Part of a small language model's weights.
Size: 12 layers, width 160, MLP 640 GELU, vocabulary 4098.
Architecture: LayerNorm before each block, tied embeddings.
Training: a variant of SOAP for these matrices, 155M tokens, 4740 steps.
Each number is 128 + 32 x the weight over its row's rms, rounded and kept within 0 to 255. Layers, rows and columns count from 0. Numbers have three digits each. The size before them is the row's rms in percent of the matrix's.

# layer 7 MLP up, 640x160, rms 0.137, rows 319-359, columns 80-159
090:129116163118126129114145135141109155149154141122213141126150166113101108202124090149096097159124187139101163124162116106169060154173120136093135125127247076082124118133104151157157177112112119132178127031119160136132060092157195111131110115
109:068115075104116125125159139105117110087149079167083133081151172101134113112133096091114158099131090148126122149150149153062155097118122149138103162144099059061098093157136123135142092086072151173102144158128182106121198133104192138121188086
100:138154123043171123126079137178165123140097096162147131091162167125110075081121097133177163071124175215128150145154070114170100153104090131182123156135104122202079115128110137098137095122123095143123112088114116062091130153113116103071121090
102:102126177140125117136125105118137174100118120149104076087091148147102126156080121145149093126103094114144108102175133095146171076109092109124169158159182148051145143143112151185156108156082098161148142130075145154118153128131096102095177052
107:081148116149106173111106155094121129139118153183149143125112118118117161127091083055113132124186179188115113151086096065115156043064123127131091100069123146155101169151127159151133083150132134077050099117144150130154108174106116093110168133
117:119097144131162134086125111131089152100122098083198130115214129063139143066146163125120120090084140110112102195168089169128149117116215125114089145154034095197186114151149083112156125140163115123135087065119128196126109126135072077103097145
105:136085141125110137130157086142125150069141162106101145133158074089068158101126132151152133091147203155146117178070146077127133080145121130136135093177123121103092115111131139177097127196135184122126035069127157129080112141160148137140128124
091:149188146114114115105158137116107112137132132166104176093153103162068125121185085131114089136132134164164168127166230134102116132128114124109124102134147070131114079138128132096114113084117164129138089115149131169063173151136113100194109071
097:137141173153057077129166097189180117147149120147130159148150176148140045145164095083085191119135135105089121158143139115090138131076098153139077059161080187105149116121173098177145133172122143203157119149125158166118138146147074079119156133
099:132123116156136081171059112148142088103134122151126149168160130184125140126178131124158098158115127159136075059039185097079141151163113105129139078157133094101140109142170102133175158120115111115101105135126182169209164144143100143059106151
102:118179087155148111196102088112124199168113155171119130087113105115067104142102142083129088129167160138064176110154088162161169142100179132131090120079102130087103055100130114138120164141106139152182113045136149129128103154083145147156115093
097:145100113157125123129159137128101161108107120120079041135180079125126107172203153064135106077125099085154172113104113161150107061075141122156145120145063127132077066108196133082190096109146089083114059110171106127125119121121146128114112075
093:157138117164093098171117144132150142063109134103105159176166160146141108124167096128050173125102159118119145118122141190114142095146069096174155171122138099155178150216107096158094106112142131154102094104102088060128101066129159135169152113
094:097142146135155160148160082135175190126146147092108073090173148112115147138136106089139144146179144145177107130083141063119153143102106109115108124144141128100134155186103154132091103126154121169065128106110152142073097126136109118088146099
099:143130109096160101149091170134112128151121086112184106107141106079131117124175085116074131089096071152120104180152128178194169135078110096156150057108103160140177123148149169129137128109121127135074182147153088159131132095162104128112116118
109:148166118138139148133114105076087095115107057165152126115121129133119091123090141192120149077153158154125138070107058111111101093200107065117067130119105067066082099170128090119112108104123187123124140089075052124090141076144161075062073161
104:122106116087142173148133111164083127097152130039099120174092131138116085143121161122152147101184157136145153110188092078127121107148126156155088201122150126178117103115150189086140104140121130123132141075082167120142124180136087163112074083
103:076129078073096200087214113134167132081166077165095126156113146113113092067152131120161123108150103127144098104168131142135117106136172095130135168162139179138189150143130078146095110150173205125119159180165110147082115174072110131137170122
135:088097126219157120098120132120119128139144086122129099118124118073118132142162132103162136148111132102152179145155121109183112229112104105163152142155102113124153184159163117167087115121147148134168155071130105109134198128123155147137109142
097:110111099125132120122083085160100144145089126175104173172088105201108125158159143070123123129093147193114104126109104139101125151064141112123084119102153163092056123120167137060147140145119148142138157159123175130149124124175138123146094154
099:169156112124152116132171129172096137147085116193150169088132109181109098095170178092109119154141123150154088209115177167128112173143162085107140145139147150080134115064063095145112097200114163163116136113135085169119151078120086174176090120
091:155104080144126132190115112143134068081099145068106143128097091158129096112084088073111157178142089143156184091113163110077149109147121124140202122107090183076135131216106124139164113116130156131098120121155106119120110124084159176065178129
098:135142081151132086115131115110136156148182104154122186165123176124147097151104132134056098142086183121099132135164095133149148176185171144116135033110149103177195211143136177203094187114165157110134114098093195118141114117105126116122186118
100:172176101147098163088100116131186105166075091107111151159072090067092066095149100118165105107112160129117103126144101108116139145133067130127099129124134145189124153195165127108149140202135169147103182118151100120176143091155097110175081114
106:152159130080135134152146144111154092089115166154136126157171191161082147170145110127111144158114110114105155143092157142160123173104147198130091041115121075068093162158179188125162169121143123134161146125132142124116115152160139140081135069
103:122146138123155160151132171175072156118126119122170104084121173151145117122187112105120123086124140090118177136088136128153097140133051116106151092115143079158126183149118138149075133158084142140124137089122139149109139196179138094131169152
106:107143140178118130168157125121147120130069102184141050075138113128146112126134082162173114203187159145136143109083117141112152049185107096127110076189123135120127185175153145095139174107114069157089139139151102140133142143088134110130138070
098:148112159092206111127137097144150142136139134150120097134164145152120147161169190167114139133082116134154085092106166060152134121136136173115150083137111119118146166062124121112141080153207123100109109110160159177121133131120123114130087087
107:146099110144085148097077130147088200132147124071102158101126135103111159124119095158134116157158133118087119067172112086169157124080130156138100130110105125150129174166082105103181121137171129079114046109103116129090181124103141151181078093
102:160151097123127127128158122080125199180118110119168139124145165129126072095119159126078176153093159133131146110061160127144103132018143121168136147158051171117117130146150179146133134145108069117099129105157192104056144102120120149184066118
109:120140144163229135157104125089095155118133150156078122091091095118118089132126123108133145117105103152167116153155101136123152060118150143128163170128091124079121113115140161161098118147118100171090182091204074067139098110129195090109183099
102:093138126151087128040102115103106164173138085121144141149145163069141195200177138127079094187173133095137118129096104137184108162169086175137121117154014141187111112161154166130096094137184161145085092106163188117156097168115140155119118163
103:131156128162142161160110127106119186112157085077088090125143165161161064101124125126135122150132150144150146127102054135140123098124095085114129130136209131096108161139102072090140143134052125123179123022097075157130164136102150127160156075
094:129097122123148102112160152112150118075138071134108091119179107135162078136140145145137159158118081163217223120132152140168147120110118155123126083155120079093105117160110145173123128158135135107099128086111164102130089075152061099118154052
091:162100082142148110143140089129129099139170101118129101138167124138175167182161082186091090069096112113105096101102134132187068154079110101107100145149185142153121107151166126102146099155115169101113148148097090183128101145130148154115121136
115:167110096103145049127105146095150109116091138124121124147131113153122235194106121085143035098128121095145125091055182104164156121143167103104136141123101179124155144097074137119118085128116137105141102100098127145121118145126115128092118116
101:155160164137131127153155142077106089108161162201129148160134158044134097121147142159129110152158108198120154132139091142096153167131143125134160073158167130102099162123155151082111148184160147076144186115122089105108104096140192175190088176
098:147121109109143142117111099138159124060123187165142123071109158097081137144126118120158119136177106125044202086155086170140132154107125141112094179150067177125127101124101110187122120134149146160158133125115155076128169138112161182125117069
100:074142100142103128139104132165092161139111117170177070164106121128093110104177159077137120164102189142187059156125109085109118055059111117154133141169121105148128156125108189150096119089178149165098115107199100078130129175116133195129144101
092:138114186065148154106141099161085144110112140118133165176088196129122143114180155146089154104116170114141101092120121089070149145109112120117083079171098157158175096128108116104121111134170113087150114174150175128113038171137161097141128128
099:128146109056112155141108080154130117157218106134137110140118137100069129055163178167134124132118148142143095128122182127115107089094167173142175151069066149170120121147129152151153077140117152106188073110151151181130128115136079103070128101
# layer 7 MLP down (transposed), 640x160, rms 0.146, rows 319-358, columns 80-159
094:137166094106133086119083098173163180126212135104151108133133173130116149139152103062141098156165076225175152099111144101107053133103106134119140123127135126154101116106160105123097099088089116125109118153045087087160102209111128137149140158
103:156145105082124098057101165067162104194192150128088132081129171100116132143131131143120176098116082087134117108082143135112066136108166135130096064194093126117172079124211124092122103163115210117143141086100161162109121083134132124171137195
101:138194101092162070129093051145138092120090191091132056116150135120144083110177104105149123090106129141104132121102059109104082208144155132141128113118116098105186196128130169144191140108166083084113148124161162138112127140105133083070114149
097:161152159112115160123098158165131147126160127091136144123088082121096141120159084161162115145128189145146060119092192146091135135171132156101156080077094090119144136152098064150091112180251102155110164094192115118115128168149195118121124154
097:113092124117107172079097158100076143180138133068138145055149181163130136181142102089143150114166104094098143152140115111132135112126141143132063092077166090096138164192076103085111145114157065124065135160154093102136107099098151134146135148
101:135119178068162179103111106098129116163098093134125167136140156119134198158121178128113062136080134072079094145189123174097125171136209100117107076110137121122106095134066155095158109091135116129116191181146132146091153111154054108180068116
105:112124087141109129089116165137129135099148149072098148165156073116135158082084147157217148140179162093171164172055140104124176127150151126144089098155122157080091124133175131115149146092122110182144127121146132105108137099195149109099157135
090:133096145182089102144145156127114131108132077049104115160102111144100118112088092070112080114149110088144114135073108152138073148136142154146072176144123151107124144116162084143091110112114118126163121137158164108149122050103151144111149176
096:117133093177112111091163144105167134129151151064121100134146135160132056073141122125162174165131141132127109082156110160089092107110109163197128124106090062151101100124114092175148090097132128097118116158120058134112159148207132128144134219
108:137152125152134086141140149137107065118084162156134124134084091124105078093108122145092059102077120159122148102111134119067090142128085107097098143195162070190109075195160179084101122110137119194132152177156212186126097120141121117118133103
093:139119137137103118119105177140095117059080181128152080211118172138151132092107155117092085112127112082132127157143093135160165112096099116116136179051147162130102140141117126160119109071131093153094134192052126161121047145142149116112118099
091:142037119095060131139099190091155098112091226110141082073162138146115097126088137118151113107152150098154127157118093198091104118090112165132089163106132132110143135125128126143170117113134063136134076131189138142171116098126134131127107167
102:124131126143093146149132178178143086109159163133116106133137152126126095093152135160151102198162116151148121077060040150137087181076100182143124161168130071127135138146085098121136130150114139084126137104096146151099126070069138131184128122
096:157093186073159099113112131116120136067166082082137129106097110139102126107083160150073127138119139162099074172145110140157126127080124143153122099122082144147151159080112128105152101092079072080141097151165103119151141119159117186115118093
088:110103151118090100127152197143114130137170171128081135175093144095072136145110133142115157158157195094088136131107082106074094164128130151158079169094120078105094123095165105142110128119132204108089085108089056137156135065122103110139169081
106:127156150132187120093155133099128088136093099138111148096181078167134168140124135181099130091134143190120130140116084077084184094163090131054114169154147097109065114127122113172126128111141136141195150152153119106114129116166118148095110064
098:164161110121148095109169105150165152091125132102158169108161151192151113070100147123085153083128134108130149068116104067144133110124097135112075168183208121107171139137140147151100158181126144107081129091161157125133125104134125143058099121
109:059124117094125173097101104085149147086108143107140085154166159122127145172094176127143139113154144110133156107177083103125038122153096114185099133167122131090060152141129166102129157151107079162101077130148157121100160130141136125120146139
093:106096144121152115082110118101202110122104152131108151151171073169134129138054083084127122091094077043078123098135144092114154109136164078202192120139116146125103122070118111099045108130113102103139169149168095150131119110109050112131080138
093:149093179137092073144109082136117169147087128122122101095083150128127122109134120112202157109115105106149130087075139115137098127131133137149106113177065150137058088122105097158163114169158104125132136090135149180079151115171183116144134123
099:101146154082134106121133189121117121118144110096136149164119139078193144182121132179142183135118167103166131109174090109119153132113124142243125079111131146098128159179174144155055142110193093162093135137123163096137127164144109128110205138
088:104154118118169125099165128083101137167108117174166101178118149133048073133121168143161131098159172133061054160180091113176122095103093129175148128128070113184111087087121104180128185186120128184168190065127121160178145144204128062149149130
109:102154049097151128136133122083140138107147153147169124105143141129135109154140102138154090154129188154136119141152151128124115192121155044164195118169143156124117129114139091139174157159132161150172113137143149114155124081114095164202099088
106:130120122122139098064138170069189179188073100057093085161147161123096130125143154189109060151137147121131106196090154070111086116143113130141121102150192118132101146091156126112157182131099082088189083146100172074155132134091125117191165110
110:125140117142161138185148089092139133111118133122090115133185131129174136114105120033142170114143139072111139088144174138108106134188107069114132105091082166134104074113110113088126180096121086112099153105191168137093162137117131146113094122
103:129138144112114111136117151173176115119103109114115148157155150154158115134158147181118089198126110193124165108107146127219153130133131137046167155134118115094134091171119078100151180134120056115163122134060116061149085113121130167175088138
104:126066158144091176105114116156158091136092161154098103127123186176099132180067079164165128191110123123146146083089064106166145088135097109156133109133135114144131172141152115118185187101090093102120147166212124096048158107153162110158107068
097:110089102067099095081158152123090089165124138162093087109122121083157105081112103135113116114134071205157110141134172136145156120148071080159152116105123169109117132147108111111128109133113129139178135108167087155120078162149147058101068139
101:148138126139066109159140116135173131153091114178150094155163114120123105141138120117138185101192151122117131123095142083126138082135136107093149110093141110180161107159115143176161120078182157156084118090187122128065141136035134120130154082
112:099158133161153116138143175148086109104160132071144155111155131125125104112100155132140201110167113065092139150119157145127049111149115134136110147131124162115141156069070093106164065160126123139139090150125137073130079150087103078138121128
113:145084164162128125047106146095109129175151135109086169172079094151196136121103083101170138135132123124105094148166114168126170106071114154155113159155204126126122171131193139169112106137109138154127172158118101137120134118109083087133116216
107:119098160142145101129058086179127143160136170107105144114150164164085152084065126108066091048091188105073132101143143103114144122121095164097139181154180133139129127150121141169093188091140120094142152112117182145106066149087117154124093089
096:156133116076112051169109118134137098146134110161142171115147086189128144134145084113090060140104092118152130172091168145179132132180144128118133180121148122147155097154130107182130108131147125138159116076125102057068137103130141129145123129
104:109097124150142136111091088126120111181094127097176084172170141139144087163082116052141194118150188149101116094117149119130096048158143102141132058064118078114123092166124120099109106123114151112157138087126118157107114135141092178113144115
094:162150106130136130124090159136137093141168122159158161087100152108116065156153121150126163187091130120118097136153113089087134108161143173118172196120074051110116209093087165157188107058152058129114123151139128093104127058077151113154151122
105:094078126102177079116088145061137113109062167080169100135098122147095047128119111128157170128131132096112099161132177092059083124121122135109097109085080134155131071180083172090151140094086078141151172207194115114107119138131103126086168121
097:154093154140109143126121072154110117167128109117097148125137105143148134149104089134096131110135118073159108090083197137174093096124106106090197149126188117191163099130103105147126134153153123187143075190083189145088151144095098118151191116
096:203100092095131082139116132113137191138154140085077164126117138140147186117180138111166099168116163154137109128086107109091151106102165119157196133078081096157210112119126127174134144096125097144154111105203152180100145116115131112191089127
100:135139167125113126167174133140122132101094098140116117145139120095139150143068111125153111137083145155172139141158145139135169070160105146135130155152137135104157176136149173128197096081155092084119153152144142156111070143177188095120157168
092:147119109148121159158143100105166109102071179128187095091130135110145104053093115110126107172130039130111094145147151137135089209129157126080202157156133167073146123124133078109106088097120134103108136123116095117139176056126102167137110119